Weights of a small GPT-style language model, trained from scratch on English Wikipedia.
Size: 8 layers, width 512, 6 heads of 128 (1 for keys and values), vocabulary 8208, 32.4M parameters.
Architecture: RMSNorm before each block, rotary positions, biases, untied embeddings, normalized queries and keys, capped logits.
Each number is 128 + 32 x the weight over its row's rms, rounded and kept within 0 to 255. Layers, rows and columns count from 0. Numbers have three digits each. The size before them is the row's rms in percent of the matrix's.

# down: layer 2 MLP down (transposed), 1344x512, rms 0.0459, rows 715-781, columns 128-191
# gate: layer 2 MLP gate, 1344x512, rms 0.0995, rows 716-782, columns 128-191
# up: layer 2 MLP up, 1344x512, rms 0.101, rows 716-781, columns 128-191
down715 090:103113127110075130199141115124101148103104174107129120095183101124136102126150174135133200150103143115160108065117175108128102095169122106069132103118087084096170122134072108105126120128159160
gate716 105:095108128161198112115132171164093193125126154091102162168091146140088120140136127113117169126086143131037140118098120160093137104063108107212147117115174186116104128121057093163110109120110164
up716 109:085115094151068110071103101100127130135058083132103158121164141139086066104084096094138140145095135107169126161133125177113175153130124138097186144082173181149144139129115105129141115137101191
down716 103:157115131109115061116137163141107097068119135052094112147175126088150181122138127071107145137151115102134187142133209143142137153127163170141118105108170171060121160121208155108129148149134082
gate717 083:105076129119166046116127162183125160145081158094136100099163090138168185079150105166144104080119149099076170144200166164134141162164151158179108132156152143093172105165151110169155161094145130
up717 088:125166157154147175181140109086108142159200069185115103100119137076078118106097162122159146130102094154123131184107148139116122124124157119153131123175100091126138166113142160120150116212087142
down717 089:142121094108155166115052130094130152124083105168134114180137079115135114156116110126092119126125050127121130136148136108169131081158083157133181097102121098112118117141146108113065210113161138
gate718 114:080134139086120120094134118161165162129077050168138199149146055162206086164129148154193110186166099208114088123159162141139081094162151181125073108160132142104153131144178144178135086109103091
up718 113:167119115143130127136115176137143112098135147099114129156100190113097101118147148121117156144102127145086116154206102136071158176102150096145114177069170172096110105125153088146144166134152131
down718 108:169154104196152194137126115086086183111122109156114132080087130138095147133121120099148152106113111075168164141165111111107150167104134097135067119077133098168125194093139165162084130169132082
gate719 064:115123094093151086140107141130183094112115081097182013083138185082104068124114157081120119104096171133151165105161074144134102108130147119206137149127158163107099125096104098161136067124114130
up719 070:150195125137105127198111153102081114161067138139124212153143139160169167133193144134163157110142113141098120147084123157133158200154153148112079169158096158152146113157137134120064138092126118
down719 066:141156138183143138140128174100110168063133080079124146194154155127113160158183112137108158141158087131208143090081116142156088157101134112169143105154115155126166126108132114094091115144141144
gate720 098:098142167104102129084091120159122151095099146134114181142144127113142129124190120166134131138191168101140089121094136202108141105145178125139138049083124080121151121095117090123106111130111088
up720 101:118117161175142141131143152092064148121061209137114118138133067087119092145086123218170112104112097119199100095147110171134089100113152168117122150145096117135169175137143169185152123170102105
down720 096:156116154072117113105126086172103105133137114075170150135124059112156153112120114123100125172117094067097110092189149114147100154041089099159114069089121136116110127158167137144143114141143137
gate721 092:179159048143133090158099189094138135177094113137108134186052166169111099152104146157147125116173072077171153125133100135127120177163149131140114164086175135163109162121118144130153108070191165
up721 091:116135148158116095088094120124102135105171143116070134104157131140171174071141128147182144138107164153133108165061125128159152091115167142162112134133159120134166170055106171105117107080118128
down721 093:112159176124070122127108134098101158105150091116132163154144144143065120092108125143148126147172177148125048117149144165129121099167144138176068086115131085121151134145121193177123122170132116
gate722 104:136106151064143145149123136141138143129138109155108132149118126087108115103104107146130075096097096124170084175135136067117115196155167127114095140120133176144066140185176125100112169082181185
up722 102:147115142106114120143093106069115182108166198141153135073170165144204115115117163098089095099136108153160135123093143132118110120069154108166122101182052142176183131139141097182173137193177146
down722 104:086174110152103105105127116086109083117097109147078073095088235100135125071145112104166162160128080103169115143142154149152146133141151120133169130096153125098132157102126179121098229134124160
gate723 098:081145148128144133138155094106163140127141202093193163131150096127056119129148112138145098055132139102145122132083165117110132075123061112098113159128156163176142121128152149117112151129104119
up723 098:113142102086167130123098116109127118174122149111108142130111116156143106129096135131133115177137094132098147130132191127157143129152137142116072132125160168155148143133085096125167128121073137
down723 104:109111070118069159106106101142071185082103169104104081113172092117042146113090137126077121191097120110123108198138130091142091103125113046130134106104129116115169134102101122163086118122095105
gate724 107:193120165183148118150117091075098122148155079119111123168066107109124171089106180145164122132123091147135131138163081171111060113100136124124143127153162068065128133162150168153059145147106113
up724 104:140136148114115069169096095140164141149131107127097148161123155137088130082120099071131115098096148092080129138192170112143125165145118102140125158137064120186099105131146138120145167037155100
down724 101:126089104065152090203156184159095125128177153107158133114145098157095117196132115175161082116155127147135109132153149137117193112187127114186147119162115159140093081105126114151085081149152208
gate725 066:140097096143122144122116126105148081120099102075148154111102164126150097162152092127113098164178109141097164109141142175105168099093129159122145070111115066103061175101069080101054148163110120
up725 065:135160144120153099097094133143136159152107083173111137148153107137098155135148152147171148088082188125121138152112109034124102131155163127140187123110183178164175136121169079154176159096143115
down725 070:104092110139119075130106151146125152153141195138127137072179077130164133160198167136180127116214111161112103167080144110143074123113144076187121069103128183088138124179082097107099149117166169
gate726 099:156118140173109093132112100208095102127165117120175120159170132150194167111144118097176108109104152111097152122160148100171106202111091069143122155155098108142141144107159100114087165074108099
up726 101:060140154162082103092103142135121081119159063125128142134164154155136143151115118148176136145138136137165122107147119097113107217128081142107148072196142116162107089055155122139117170163121117
down726 106:173113182141114178120134145145125107113145091136109140168179144045150167150132117119153170096198196162131127116138109153140120106127139137162169127112156068130116092060153161078130161117121155
gate727 110:104052166096095133103114131031122159107117098083107090134135088128112143156129132154128094204132147091127085181142152123133071127125064107093160152083191178174117168092100124088114183157182131
up727 106:149125120177065109141140083141164148111111176142085104117127134087132159141122129127159115098091163148099168113136146115164089146113192119121090168072093083157124134130162132075116131086121121
down727 109:185112150144072093115125115145109160139158138127125114121145210123150163094133119125177106106113152101099133155136208164189147164103153158167104142105146110098124087101168111136094142141207144
gate728 101:164108113123078174154150122176120158179097119086136114122151085071110089074121181098167098115070127070067153128130125149127131116163108141068120156120150113063083096093168136180158148153081087
up728 105:091149071075111170083137106144196180169139079117187162147172135098120058131132126122152082135116098163088185139142104139124184064197141114059116173152207119151164087099186067128144195123157111
down728 101:100184115110102148127120116095151096131068114146161151181123085078189115079157166150166108098093151164119157187133147164170177135126118099069108191108079110115115100097128099126127160164126114
gate729 088:130046131117094122132160122095054105094102090092135178115113162108076136123149118176168153126105096138160119148116080157143115114131093141116123183090160103129131140104104142161137128171076100
up729 091:097144065166093109173096140098094163127154097140147107122150133141157122081161127123096119146136087152167196129160089106072124158158187076095154115119094135166146100081163104116121144148146076
down729 090:116161114105119089144096121141120170106123119156087159154127105163181128182130161143148087179214146161148126093077166156126138086164233120121099103113167121129095154141149143085095116131159125
gate730 098:108095133132160105164132181040132124147127084132159141137144111076065137098128126138129096091081102121074140116123120089100096126133127130087154059071145086111083099101168112143139130124163169
up730 100:099144133141105113129072090155094126112151147104142119138116132097186218147169045110120149147103170111052175121121087169161156175116113103193164179080165098165124170106131173109135133052176176
down730 103:075080112053105132113129134097138159090117152156113138143051100150165152127115117164154158165181129080073125076154078164132084131116180159185073170123202143192144075158161165101060100104065087
gate731 111:181141159154138155107105140190083092133128128115164153080072145153091088145128141149108169094168153090127116120132142097080151106136052185120081123161107079108123104120170134088159101148091120
up731 119:113077158119131148118145120173145149148080090133127117146133127107139111095108159070111129117166105129131126110139077088125143135108126132162162107132102127166138072131080112129126140146130126
down731 120:099151113188112141102158023094145140180142143126139158157107124084120113085112146136134077047126160134143140111132074158100150121100134145124144125105120123151163082124130140110119099190176155
gate732 098:147078167181117153095109121125074125165120110139100105150164113123126117083130139127139094145182162133145068165090130194115102198104081097202135158092087100111111167098130133113121145145097117
up732 097:172073176080138077182145136181121103092154149196083119178163159179146180096169083077121065079144163146071071158093114137116129119114115140191149111094112067140088158142118147134144121132111120
down732 099:136099129098065097112130146142061119115122141143100080115098160139153173141139155078132122117144167129060109164069106098120124147135145103219109146090145115098130185123108112154137075130061136
gate733 098:111132086171175091139071089145122140111100110154163133115164086178103082106075148137162145140137122133197127162099139156061113185101128062152107118122181086118126166124121150099114184173099098
up733 098:157131130154140122135175121134153191139162153145065102137103116114139126148194159128108131128100105195128129143146134178146057172112118118130119088087169152150161146119123138150098141138079150
down733 095:174096096109104139204130116112172119130140166171133107154176133121090110173171080097137129101138090163129086155166129155117111139121144117133182074112130145181143172146093158136176180092105074
gate734 105:093106149153106160154147124139185107146177133108095162099141174163174110197126092091137105177122116156092093151139156121138122121116162167063124162119156197123080164058169061165112117104101065
up734 102:112164089101113167140140114178122152126168090166107201101153089162169078161144117122118169118135153133113155132106156156122131100159083104132109124171197121147106129098105077133095108102081164
down734 102:142094137028119136165119156128111088087116132144143124127134072082140150130124122120117174138119075113165074113062179169138109167172093138162091130107142159186069136124144147129055138052077120
gate735 098:142121119127099160131094135168159136168131143150126140142133126087163107157126140117169118141130115167106099140146098162146143135153110119125053142091097147119120124114142141161143112091140113
up735 099:129104088137105135085110119192084056143131135136167103090106125139130111099139165160127200125075068123119134100147159105121075168141118115137133092102128128166120131119111104131142158146112130
down735 097:177122052099104123157132151115169196162130142102173083135128107146122146098091101199143163134174150181129181123104140096162215086105116117113139097138137203137057186140172071107104134137138131
gate736 105:098138108119078125115115166175092123146137159141117158160152124098132070134095176130134153123101108172128123162060063173200137118133150131138119045157181176127081167163133150142160146183109154
up736 101:110137135152113127171154056099128117105110141082115083133105116135143214122112051144121096107145119077177162106118151116113128143071136159123182154121064118137145081155107112148112133125093180
down736 108:123114134095153141101141112083058097152081107100107146094130159129103122127110000110113141157152112139157165147156108130126121110144150188108151146133102124146130131108115100147119086146095181
gate737 101:128097147071129094130152124123128120120134098149066146110152124133165159110105150132107131133096101103154132143074100127101067097156109109131111169164169115166187143147188161153064099112176168
up737 097:125138118141087157129088133147188099083090155101144080156100119109126135159091156046165124119132053100095087139164073147158150080096072134143124146094112135172148191133127153122129154105188098
down737 099:145133102134085133091063197092123164146185147098125085135094120129137104073128121090126145085148144188142120116106112078182143119101166133145124056142071113098153126062090160119167100159107109
gate738 113:143137129107167082147149129107091144124128114160176124183165183162142111182127113128094056136093079103144163062072127167080099092058134135098100147165108097140116161150145150136158100106159147
up738 115:089099153161106060102097136159100096110199155168192092167144150128146143132116108125105181155179088141104117096078134154144139107131139199054075130175074075144075088087135118110150176116068084
down738 104:162134142153086105132117171100144112145119129190065173143166124164120133128162108151164124132087087135115168179064049187145162088107129139120052104120114087090131125115123152172135060120169100
gate739 102:179097165099103091080160191127099093095146073150183110111211088171156130177145128136124089104137115126132099109199113110111120121103111103148135172092134121143052094169207123172059158113126123
up739 105:144090106136162074140116122077167081127140114126151134076185153128138197165067108119122110089135124135097139152121121125131135117164105125103126143080115107150063061126083152128091083080127136
down739 104:167077153092072080089125153129130109169104101123119172147158081155182164134139156144105150157158093106144072079106144127157116136096147124142202181171145072139107094198135186124118169141134124
gate740 101:106100094143088154108101139132147169107133134086118135129081153124092163147130086102171093080127103122107121147106144119146135154138054118155120154079189120114151074131090113131147102153066157
up740 093:156141078093117125233148195158153142087153204185144125119124120129123132113142074148163080154146107123103079162123141102127168112114155173187071192150131131168124141141110116142197154162171177
down740 096:116080189084102143174127124134090179120175087105102151097130131089166190065153182111135120167165191142041113144114173131146123132141128147124093109127128132091076168120092172119177104182137121
gate741 097:109139114114116139133106088156166117095124119136142173163144139121052100186163149117141136148130202214089160083113164105091117201094134147111104144118116109160139108098097085118110176119141149
up741 092:164169136099128119169141115129101168149145137143184117149126177111136130120166070103117133160150066159147116122115152160123129165079103120137084170096099146207130120106120097159166122088078103
down741 098:075112122098136138111141120087105182130140135080113139117184118115103113189175080143174146128158127116096123108171089116129093133113160101115117123079112104138159166146141166156177199083105135
gate742 098:149177116095136117137144115182125144138071132094123121110155157073119162135152166087078159134132111149132125094163111116150133100146102107137116117119053174135164073118177123125155140126068152
up742 095:137137125094141109095165133167079114169095172136150153105170100105158132105129175119192193153145130141132116151097132148144128170123132121123122083138117079147104157127180126094133093091096196
down742 093:113133153097154123101192149123127097122110095133154178132087134099105166163165166132105069100073143191218078120143110100134131122119154112150093121104110125167143126162107121124177095142105121
gate743 094:145100144102127106151096155059123127120165094056061105160092156154171108131145093181128137077096119082177116159147160115072123129108136115128118131131108149088165155138116095127122136179104107
up743 094:125160089175115079108091141090131140189151146136118121117137131142128111132128109115099130174181067138142075149073095124074094083119134192168148112124157106113145046134123135137097094106104126
down743 102:117090069118070162104174138105123107144130084102109098104130074112106093163174074122135162086101182137113081143057136105145127141146124094152041141090094113112137146133106130117099114146167104
gate744 091:062115096076130156155113167163067151096138128170124108141154141160130133169084114111175098135000121092131179058095135124149169078104130153123154098150097101127076142173082172115086157154087172
up744 095:165090082102119068091125177145158099149099142107167136139107156128163131124143168116139142125096132196106080106115174166137120136128120068090108113047142146124173128109137080186164106105159171
down744 093:132188102092082112174109129129174080097159120149097099113113060090148214058159184134170117086165159138134178114161104134149125089119137146121144158142112152112099143131171145161129055121178163
gate745 099:157069178128094116173163132114139103110161113130095142114091178153082135170146157141111140112108150138122128089153141118115137131104171134130119193168083136153150129121093122177178076128093099
up745 098:123119124169156114150161126121129175127151114120096139070107114153100160103213113083104113109114181185127083115108106158150079173087121096192147154154080128183121129106134129110143089084092162
down745 102:115091105137150184120135070157106152121157158166090166154114068125150095106192126095081114178142128160063150228085110140148152131124116172142125167078090160123150149087092139061147120153089112
gate746 104:092084088156134139148136139091140170152137138125112104140126134117154111103157111123165138126157052163157087141122150145113103133133138161142175140132137165103089152149189137157120190099136180
up746 100:148141122164107082153185126092136098152111127109126164184171127123172142081104096112084090143115186124054099140122081113152109134150169124201121100109093187112133152145144066138162144117118111
down746 101:158183148139135085091144173158142110120110129090088158160117145119114098158124168136107117108118130155116068168111113119153134125123138088072183171118129181084101166094103152147103110102144127
gate747 084:103101109134101156148144104112157093131156157140100097144103086133133144158175113106112131107140107105123138096106120180156098163077138167099099150148170137141151144128100102199110085138110085
up747 095:163159125121115183119151120102175128137164140124081095123096149094152059193158131146108077071105173121114090157082097062137157150155092160095031149116106138128111083153186084135047124085097098
down747 087:123147158191136103182171156137147165122111139142193126169102071114101170155130115119121183093166159098134165064095119080081129139095137110157146150099156125179210160121133058125125084095108137
gate748 102:097149101136100129148115138128134129170165118126122076115178125140155114127141098144117094107081147156100126102079121110116094075143143170174133105055154116108139138101128144206138101194157147
up748 098:126207063122173115131108144145124113111139108057150137124136143133150118117108088103115141183123121148150180179143136099116047124107179141131035062078111115119056136178150178138123105119162062
down748 106:155109115114096124133137144103187078130101084130120148061122145165113104146131139147121177105136152171145150123091079103112098130138088130146126081135148185132066135134135120147065054137238079
gate749 088:118139088126098195094094126158146120127117136146112063084090128109056144060114129131112135120175128204140094152068072190186160112091174131154133093171129105162061195098067153072146160165107204
up749 089:105123098117115201141118120137128133109148106134139096157076172138102127156120092175148126136101115170139119169208140178145040125093066154096124125153094100095116172129126152077140161142173108
down749 088:135129177136128237115090084161094137123103109168116174123122118149119129084122148106190071089133095106122086160237125111017114177148102102106122084146148147142090073124120176140069121104095122
gate750 106:136126094080106132165105149160143127170177137151100128133115154138166117106125128116122062162149120159134149089129178194080037118147122056099133106127125104107140139168144088172156115133135108
up750 109:142184128090134100134101096109102164134114137136103127098150107160190112094100162138128131161121138142114164092102129190124146177146130144105198138105188089147170124113151133169135101173186189
down750 105:152127144180121063117101125143146126173144099147132143139144144101099090168091121060136133132109079188127121120145052143107096114128111060103200118160064116142139100087072102146135159143200107
gate751 100:091056128099092118159156145119094099181083150059126097075113137145138066205096113134132098114137139171130152129134107175164126146131162164115073080118125162166137112137153082139140159161156101
up751 104:095122071134087159108114116130063138123146103136120122149129121116185170104162156097167179098111100084111107153136166152136097173154088152187119143131159107084139070149112153104091124157172143
down751 103:112105085047091094121157107130102133125171072123141171163141137108170147102160094070115156115089091148153111132116145137117150109183164086138146109089125064145164118152183106115080111104152112
gate752 090:157035121105152127129102166091157139122065177148174105186159138164156127153177143132088158149143082143113178120142106155142118167158112096060080096169164119159144087161112120157167134131141153
up752 094:107104136142123111131163091134126152090131144153117157103115151099204083158152057113153074064087105129131163137088068195112096102162158138146113167139150174104112171115132107147137090116108132
down752 090:067126115081089103086096082134158156120142128140098085108062169135124066096133118081141065105135112134115063116140146144079111113145128130134023127142102120082110167153102086213109132149137135
gate753 105:163134138130089170109125145068121186114117128131072146129132093122161113120140113126133144129094133170053158135092120117150110080104146182126111096178164133086112119142130099077113157189147155
up753 103:135187077150133155142185160101169125135092125165136107059090124076112121089096133180174080157170141133130137165128151123202138128154079174089118116121165132133121128166144120161058061200131137
down753 098:140118118071121110111177082128064080147141117163163091108060152127157128153147168149078072146159114120149119122118164115133174167135158099178099094115150074150123133127150165191102159074147182
gate754 103:145175120165121128168085115140166131179153074093124137074112075135145130126134133154180136140096078113092107153136164141139214128155093136090119148128151137160137104144134150166114183126072089
up754 101:115164167109110114154178107084125128090183153189150106151168115186108139169080171119147108138112137138128138149144191165072152069174182123066116087103115114118067153122074153098155118134070133
down754 105:147101120090091108111166176131086198089153075102158100170088157093113166123122110098126114116131137138185156143086115179100113080120146140138127063132168119075080105149095126072149084163111122
gate755 100:134200169138097137092140135146109101157143178143102100147109131123164076178080123113113070087145193140117148183118125157201096124119079085130109128096162164157078082100168137124129094120123089
up755 102:140112100131097132132094154154087149123103144079128100169087113183031050127202116162085124166123112152161127173085167113164161170150096069131141149168180162136170113132110149108163101127151149
down755 096:107103113146175187096087123148135126164135116087182190085192127076130072158190106120165141124156147194167120155105157102112074111081168064110108120120182174095083145150127164139151158183087113
gate756 092:093128115165154073076097137141111190175140132144090138129108098139088078149175125104154142088137139112099145095135073123096126063140142133088107149128156112070122128156108176106108196168144075
up756 090:084106132119080184096162128107122136098137093064128138187171080143138128074080093102117194106083144084098148137178141166139162175101104123125189072126120118147144095087144053138111159120122217
down756 101:162137175113123091143128116077110138093106144099097154118147193108079147150122125163111169146075149102111178100137141174123135144083093156100148054129120116150183065083175092086169103121134109
gate757 095:109076126098136145146053080128135096125056116124113086169122086165091130131128139105102110114112153083167121128127139102140141129200170167104083126177111172084107117126123109135132149146131129
up757 094:136125067097145162147137150135115084148090146132137150170127095164107181052113139132100140146134145099113141125191156078109114116157135181091114128109139118137133097110134147105141162178166161
down757 103:116163160114112140111116101156136137133071154076153138125135109192141121090118147096110117112142151167082171102164109140128134118203070131080071114119119194108229124154192136136165183198118100
gate758 099:100114102042100158143164168125108128094085169098135161099152126138158125186159072128129170147135125146112068143163097155109131148123126104105139137150122169115110122089110116136180100089193131
up758 101:151081123080105136120132148136167087108121097131110203122176081165096071159166114183096154162155146189161038118078154177134114140167142112171082125103084142095120157139131130158156098152169145
down758 100:171079147164118176140163148188120127159126145139138148153105090141103096083142147077161162163110149110092177065159128102150112159094106119149089146129230115099074113138111159095120085114165199
gate759 095:122133095106076162121145085115136098141134132128135090137164170143158088051072182188108153107153185159116119160104178128164108091114197082142133136147157105143143149139135136161132124058154198
up759 102:197149061187137100119081106109185110162100087116149176108112117167076146137148050108140177178132075145120188135126155148095138127107138148146147116107135132141164131071116110074158091080097135
down759 098:116120132119096137114168137078140104123188124109119133121160144114143221097175066109112195096126165125175133156119164076144056146116151114182096182082191120104125116126132121161116139097153132
gate760 099:157103107128145112095091115156153136131147110176177201037071135081151120150127144065075111136155106136121068121145169188045155132122178151153066111077062095164115146146119125215131128157118116
up760 094:094152142171126112138135092096189143088167132110189159090080116050139056070109104096102125113119145144093130131144143094150159124135123162146127137107101176170105128142104135220099119086113132
down760 104:162118136118129137177134158177148117157114109125157136102133183064142086117127119125049089134146145107095162126094163148143128073152106170149141104151083121155168185124148110155148099115071137
gate761 105:101135090117121165088155163112102109124135132102177093048096106106153182133134127144160146134133129110096112157119112143078106100103105055165116125133088113168187124120137140151147107142114153
up761 102:093160155234114134176146104136175116050093179148124146151114155130121120169139154116127140073135151109202122135136191095107184147155141096120140121133172078182121122106154067096136056128145141
down761 104:105124167139138098110113133100131134121126169111099061132165115164091102140091159106070135170203163121151109144066092115098142154096078141151078152106199117133125074165131164076135075132185068
gate762 103:125129124103090152104077140066118151164125100127131096109133152122136125104167125110135092155159143126158153165152160144136104060169121080150120118118099133140077123068103193153136085133130095
up762 101:150123168124161105135167209083179095192170160157134107081174147069146027100102118115153129147145109171210109132177130126132132169107094147147092070144196171118124136170068145159106145118052163
down762 100:115091122099120183112145176150140157139132107189151131138086182128152145195185136117103138112120109093106131124085144125173151143147164119150102183116114078148136136125092121136070117101144137
gate763 119:115117072119114111135165097144138146149152142126168198131147125102118096161085165098125170136084134154071140073117127124114105095206136126205109213113123098151111128163141155174163139080130140
up763 119:146114163133066136147109133150137169138080164116126078137105211116142183099144109175134110084147099139143132208110139063113068083084094150090107116154175141160118112158119131148065100145146093
down763 126:148117177222150138119082163134061107147097107128149132122131150116141195128203135068141141147111053159131130176157123097168065096122106173100116114077105192127187082152130098106121173126105152
gate764 105:171113130107140169132086132127089144144172131093125132126106143137090061082136079136156132163103133105147132121091123149079104186161163050095082155064128179143150105103181136160114104101098099
up764 103:147171144131089094094173148147118148162097118171093142102151111094157151157071167151130075114171111126114102104093117171157078117121079169088151115148127130100141117138148146105086169144139114
down764 103:120147096141146089130133186130179131179142080070092119086084096151073175156157085150106131108126149101142151116170078133179086146158140079134126091160137138127110090127137118124101120101203150
gate765 117:195109088136155118147156106154150156094179176098100159188125108123137129163137174080184099117108151127179159137169112131108179094171110145147102101140163117085159174185103180124097130120103111
up765 102:131158104142118162133172108087101153171138093179135142160101120146131096102167117076150118122117115148125101084163138135096137103138159154109150078138100101134074098118160178098182082087137110
down765 104:133092224174092156136124141136109115108085129074098147079101128209123164126140173125121118102107102115124112166169159139113147093109095118140110148102107045189113099166083157137159124155169146
gate766 098:119143063123150131091095140159137097123144115134147149120083110188147168133130106141053143088179187142130131131092111148127152144106094093101216115196100119137152113125119141071127106088136118
up766 091:081116085112158109169159142158104128067115104152095103075089163143134172142131110148127124134158199130104086132144129189092196145113107077178164124163100140135167136082117135092139125107128138
down766 098:078079131149139079162112101168064158086096133140108099184163123122125148161182127133111184138136153106090133124141152109158175097110099099174200118185128025187111170166124123112057164082073107
gate767 109:141108161133122138146140119127115136081153130072096089137120104151124123146182124150147101132099062146108076120168152159069150187116160204103153088107142068145121129172126139130173132150169127
up767 099:183169090201205103070136116113126116140181104148175149150052155157189181138095106101136161167114115092121144126115076140166087149080135139087144113125136121104156130135165141152062087152187135
down767 104:213157132148119156063141111104124127129140140189128120130111170148158112134077172118122148098108154217121146056144132128099086154163151083111098181125129157138124152120127126150106124087173141
gate768 102:138173135080166158169135134115102100148133151152174104090110128169132168149098212149130155121157167112086110116087145121092127118106116097129120108168085108164126127152159109155177187134148129
up768 108:101073111140090115151119147150102123166081143140094179166108131162096130167106156204110111126120086146107160116165131190083131140131194098157131064142137096119152111115092101115165200142088149
down768 100:118090085101131113115142076138132074156128118133129133118165083137135123134184141117086129158170144103141092104111130113142055064096120103132150088111133137099091144114146122167148096140142170
gate769 106:124073108145144159188154133108133121188130115146126120155140161143066117138098137141124157090074058111109107159140134146221077177119043140079173101142185127184103177116183121148212083123074184
up769 102:109128158149104121111176158176129089109191118055109095157094202122153139104161065133120091150122083171164091147127165158088107169182122182145141135119134139145150119035157181080157129126132107
down769 103:166154145104095121112112144132189141105188082148148177129098144094129103121118096083109058101106150137084119080161218112086074104159116103147105132171127115161161133120075141113163156038168149
gate770 100:141154141101241061163165101075172172094074162133128146103138118164159091180161151105128096176098157119123152120097123112095062130165169128181118148133147087082070094152118154079064097164152092
up770 096:100190065180051178126097119168077126131125069094138174138111100058050170118101083126136156160156132109133098120149142124177159117117118139184117107104123132098128186102142128141139103083113106
down770 102:150152111133105195121134139109112117093137122094137120159161091223105170116129114109116119184131109140077107153094140139160094154147113127129115102117142145171089063170088091118167175182159153
gate771 089:085148152155087106130147151136132135133122123075152130068100130182168169098155132168097110135132177141099103109175150133169150093137126124101094138126140120138124111177080113176112111148094122
up771 092:108175141162063081126142163141100189140141144128135176116153113122105154094150062094147149132142164105162092154119117155089148081129112116140112170063127163118165142108178103092112094134090203
down771 093:092138109131129119139150133137091138152162190087164135109073117177112128074185122165119213181110135147092137074126093176092159115140142092123213179144122165122141119130134133064146165156141135
gate772 111:137132170092147155102109116121087166115148076099148079136161112144097187194106157141129107131197158123173139069089133102141152072124119096170188063107152123116115161167113182085121136094101106
up772 111:156088109097158149132156101181146121138189094061137157150117048072097176159073109123167153069137101097117179154136114140126113083174134126190171138177139134133157148138108069112155133108086137
down772 112:129124083125132155120088080159120110077176153113135079129159140156149151169158136132098132103110132049135164114154118131047085142118091123126147116158215136106061151115109091168200074120092171
gate773 085:172113068081161155154101092114067138169139086121090123149164182138081072130125121208146136163157135138189130111127095062145165116136128145125108187175127158138122128118174078116168104132064158
up773 087:188096074088133132153130104130133141147128133173062143129152093162090083164114125101099134150159099120150132140158111110093169138147100119073146153117093139128079109126094126149137138136134158
down773 089:136090103095075162133093109094144114074155200096140108098110161137096124101115118154088217134091133113150175145152098095169106085186108174115079134170114132083147069106162168124184145151120103
gate774 097:142142087136141079098069115068174158154109169142102146153092122104118148093164158042055135082083089133108093132170136129047118192131186119069070143119117130162144100097167158113149112098105130
up774 106:099119129139125142080097114067161193188124110101117123139194052121120122076206120102099072129141161119092131166132153102149123101134129097120139157090179127195175134102125171143131120063139087
down774 107:166164160099147134110114109160091164110153163111172059151114143166139108113159077131133121118159125119130104112127116100146104119064126135113115123116165155122140083191118071152133191127117118
gate775 104:063165157109110072169106137137109158115139107116069150092134157178093088099136185125115081112152067127101111141130185135086148128158129154115055123133139136173093136189123146112139118151150089
up775 110:114119125074135145142089127106091122158164103145115137131137135092148181123074075111167084122155115148178104167164206164113168102118139157159095141098155111095103114148141194135145110131113134
down775 107:152141124148044142183128155143116079104116127114075122065080168115153160182119140110152083165088109166129125143127147100154143225126162124143088180149104113075175100120129107159128126151124118
gate776 102:160128087083151087139111150108107126138139168101129147156140095120122143086145206180070098063174177132073173094103116078129156145166138111155185135151134173122155116122185069104135113068123155
up776 103:153128062108096129090122093143102095073185151052147129130075130134081156107158163126126197088178177136094104113141129137099125139173104150107099123138123084113114132071070126119117134079077139
down776 100:118134111141140138154132131142143141166093094106197099158120115109160146112157155134171069140097143207169096103133133145127139166184098132145152128135150110138160119142137152151113124109150176
gate777 105:121096100117140093095121124123117128156148164099100118149180132255132137191154096102121131168126160118076141163090087157171129098122095146087147166090166160127102164102101108118183160137146157
up777 095:133156139117110166130141153150129078161108156116084170133101157115118112072186172126150126171141124077196127173126206151127104146108161161107173107100188153182170136158088095097066108129107101
down777 104:120102058122170193170102123116116160090135135139149179127173126151124094158097139134105107123141101170137096189180135141148109094195117134146048117129082148095107156110143139123123166155128073
gate778 103:146127132127117101117148090095121128125113140152127187094184115163118142161075143097149086123165111132071145214032143146141085144136061093145105106071124109127169133138098117117161085158151114
up778 106:146155081113195164126108163145087100170178107170149070101112150076150032122116145084119113125178128085136111180153162102114158130105166147136173148075136098092096106156144134151112109172125138
down778 099:116123180142131146137139143096104144091147166096121189164111119155175152137075127139116126121125105089159191074116135120060088147130145194166056160168097081128118052144137146100097094093110122
gate779 097:134091129118178105100099088128107161088156142105114085127175119118101128135105109134117156149146128141128159080139161191188115122136122091116065152129178105118164146130168085131147132099121140
up779 095:107142120170086091172208119164109103145107142134127170139114170152179155161131105127079134174115069111128126114162056098124093144098089146125111104115121093175086074144079091144137152106116128
down779 098:130101140109086125187160153146168075157057111113141150139088150120118087124132103161071086119169128094149141110108101150210136151119155217050150133137089117100082093189146167119186143132135159
gate780 100:074113156133069106104086110093082103163110115149125088141166106112103178138147187146115108176163139149135194183127149098123105132130111081146063143150135098161098102123158135105175154167119108
up780 100:172174089118092166149176123146140161119092189083100107154122137116098093155134166108147092093223110130127134142099121107171092125097109210077118087175118163161130102121089209110074117117096128
down780 103:115109085120135115191142152167141164131142087108114119143115112054115148093162154090148123113129114134083156125122061173117107137094117147122124147099075138092147115174135111110071169181123133
gate781 100:114141129093147090187065130093095144095162150146115143104101164085132154092130088083130137103175139161162093133138144111145092110159131086158112124071122125058112148150142136107120080142147128
up781 112:141140158169141105098182180084100087173099075109150082118117167155106124109131131137150108162109115109121162109120117162107134134166076149133085116101109124133096127146120168180047122135121128
down781 102:090117121114112094193106114112082200142081152135116180094070118121125148167128129092091123107175116120137092129092175151168155136121119085129089143145101123115164103074182070133065123127109140
gate782 098:100116114093149129105180185160180144094085122109058162076134147071171103150182112175191133142078142136124133156114170161144131159129135106175177112158175106119167161119116115100078164152078104